{"head_dim": 32, "d_mlp": 192, "norm": "layernorm", "tie_embeddings": true, "optimizer": "muon_variant", "lr": 0.00785, "lr_mult_o": 1.5, "warmup_steps": 200, "final_lr_fraction": 0.05, "doc_mask": true}
Each number is 500 + 40 x the weight over its row's rms, rounded and kept within 0 to 999. Layers, rows and columns count from 0. Numbers have three digits each. The size before them is the row's rms in percent of the matrix's.

# layer 9 MLP up, 192x64, rms 0.177, rows 176-191, columns 0-63
086:527499545420461429473504489495571515477429486577527497498501438434542494520443520555472551473510466576457500467508525454475441518497511594518463495507531482487491484536516520499549446471495405
099:505521541532432425512516535567464437515484401549531511495504440550465480525479520564537475442545498583487537531508508562476531524549535531565557488441507507498469469443520485453478478496453480
078:484520503494491564461515631492520529453454489498483503488520502567527570542526436521465504514496499444569504555538447477411547462463500505488514462450511479510548560524465494453536483539518422
110:468489494486573546497518500506537502556478487503495472451476478520563466476496489427566540516455514460523524573448532467433540532482494548507498434450451612505517481528505460525524505440497606
091:417501539444460428463533563500499540508506502541446528509489472519452444462458487499517549463425545472475528522455457482468462582548547556493530495436567502487468482543552505513489573459547503
086:463509484495589447497543458548474445593491510483459446562574515574507547484515498511489511482501432505490489539457487523478541525413458454418491508490447501457519546486453564516501477474527451
108:491482540470513466523458528523513520536501483463534480461580478511442467428524532522426572511432485495589559447527479529488591574571464539473467473449568486489520511486523468475504520454512506
093:561517539498530553474507521521491523429521483493458532557425441501560463495538546514500508504538489526438436509497484569458530475521506545512588466503499404558462453511502548434453464462468543
100:511460461481518558537487432509527486526535483519493499476455530489445449500567476537461542595451467474513501521551488528429547523429481421499550493484539507505486504456524502518593454491587561
101:491473529504526465525508585468496564507528504425527538522520477567543495508521459523469565477460535524504466527534497514490487528524480531449535464499413495495460495538502568422367581511494505
103:562507524422489481458489547507527387524450533503472475518560476509516474444528456502547506479451579515564561529508525460517512471558504523424465456515475478498473536532557469497480574504552447
087:511539532472473430543529518452506497548547504479560510477494427515515491600471512553477481524517497484534446482454467490574512549478489534528574484495569403480569436530568492509499509444474512
105:471526541455510535429551493433557491484562484488502550537482410506526420520546473427500484540506560505487512459540555487455471503481571496506511549439481563487519509521533505518395526535483472
109:470509547450542447474506541434497512504524517503508526476429501621461402502555507560499454548539529477450489544503470521508521464504506558525447517502485442484561526489562576471471502492444511
100:490554503512577527512468556486505527529506476487496534520466514459529443477494522485378472587441491495511540570530543461408548474508502523501583529481510534535465521518476517451475470420540520
103:562517568558436520496523451528526530492517445536567549521467505536474525411487431495475509502448513501437461485542451512412516512452479490566527423463567503510474545463492537532444504483490510
# layer 9 MLP down (transposed), 192x64, rms 0.102, rows 176-191, columns 0-63
085:477460592510456550454466469509441510576498497465509559437492516507500517521455526458511425479458487423538513570494463466539489477492487545556477531461563538606524496493505428522513481541508487
108:488523558466548468530454542455479457545502482459519472512444483456530488516554552561465491516426506536561546480510523553455489445563457456422498511417485532448496468535530495541491572465538547
069:512485559512523425465484460567515441530551511487560461537482490467530470451478509535517497500464551496401514580476525530491463547528473442422468513444466561455491512477554451497503512471512585
100:438497432506476501490476525550482481525504555551505479431477489476446543500473554508541501502474414529501446573447444491599489493509495533490542555601538462437500551540468481463516495459474513
094:427501452489522539461510509497436446499551463544573545476526522536498498472517497491518478420516534507517418515501504540470402487518424501582543553536457498521504424517471476470544563479545518
081:439500484497496502487522488481470507487458527462502527449494515426472449451566491468494497522505542464595538497511534484569470512469511540533411502545471533615511388469521463519477562514532487
106:481538427468548433509499565484484507487489541429505451540530475465524495451495511569528452454568491565538444475460526468527554491588511500449509567507479454543527514544504509495435505533433454
103:526516462444560496498469481525529494572431497495503508512442476406437448479503415514514468532502489525623496514500530460532425455556566516521504499528571504513453468525496508488543497499539459
094:477494485498413473508528481505480552476434504508519517477553429560446543516527488593485520460563428489507439500508537462475468493584448528542551552538533511496461487546433489478438535509448498
095:459547543470435538436502466502503507489493464435444537540509501503506510475506419532527515514524584530553471514503449509554498505475496542483481503547450496515483389431526546542442528573479572
098:523546428462509452536602486536500500462475492511498452552482486449467483551417434501514492513576536542509469458546504517442460537572538439502439512460504489454502499549553492456562485523513535
079:491504450516459585497503492513501474533514503547479579546446486552542475517532473483387546504508463535460469536540530538408553482552476513427430505426474561510533525504456493490464513499520516
098:455514462513549508474456527509469494463518517453453553512466598489491490475442556504539556527491493531604515486557513470541476471531521545510511513436470370474491493481436507481548537464471459
102:492446420417514472529520443581496496537535471466512464540478575533512533573505426512516445541436432488481438515528487511471502481492510537568532510491580425511505503497499511534539522469502449
086:486499516492556506570483470520537520481458506525474510505459458482518513544524562527488522498493471588466538456465530525540565459430513571451528409525416496507493494447420523435499493573448514
102:485499527557504503535460515499514545540548458576561516496456560458472619500581512493443487494501483538495543437508497480521483500524409468562489462465497434515415508445525487507551508494485466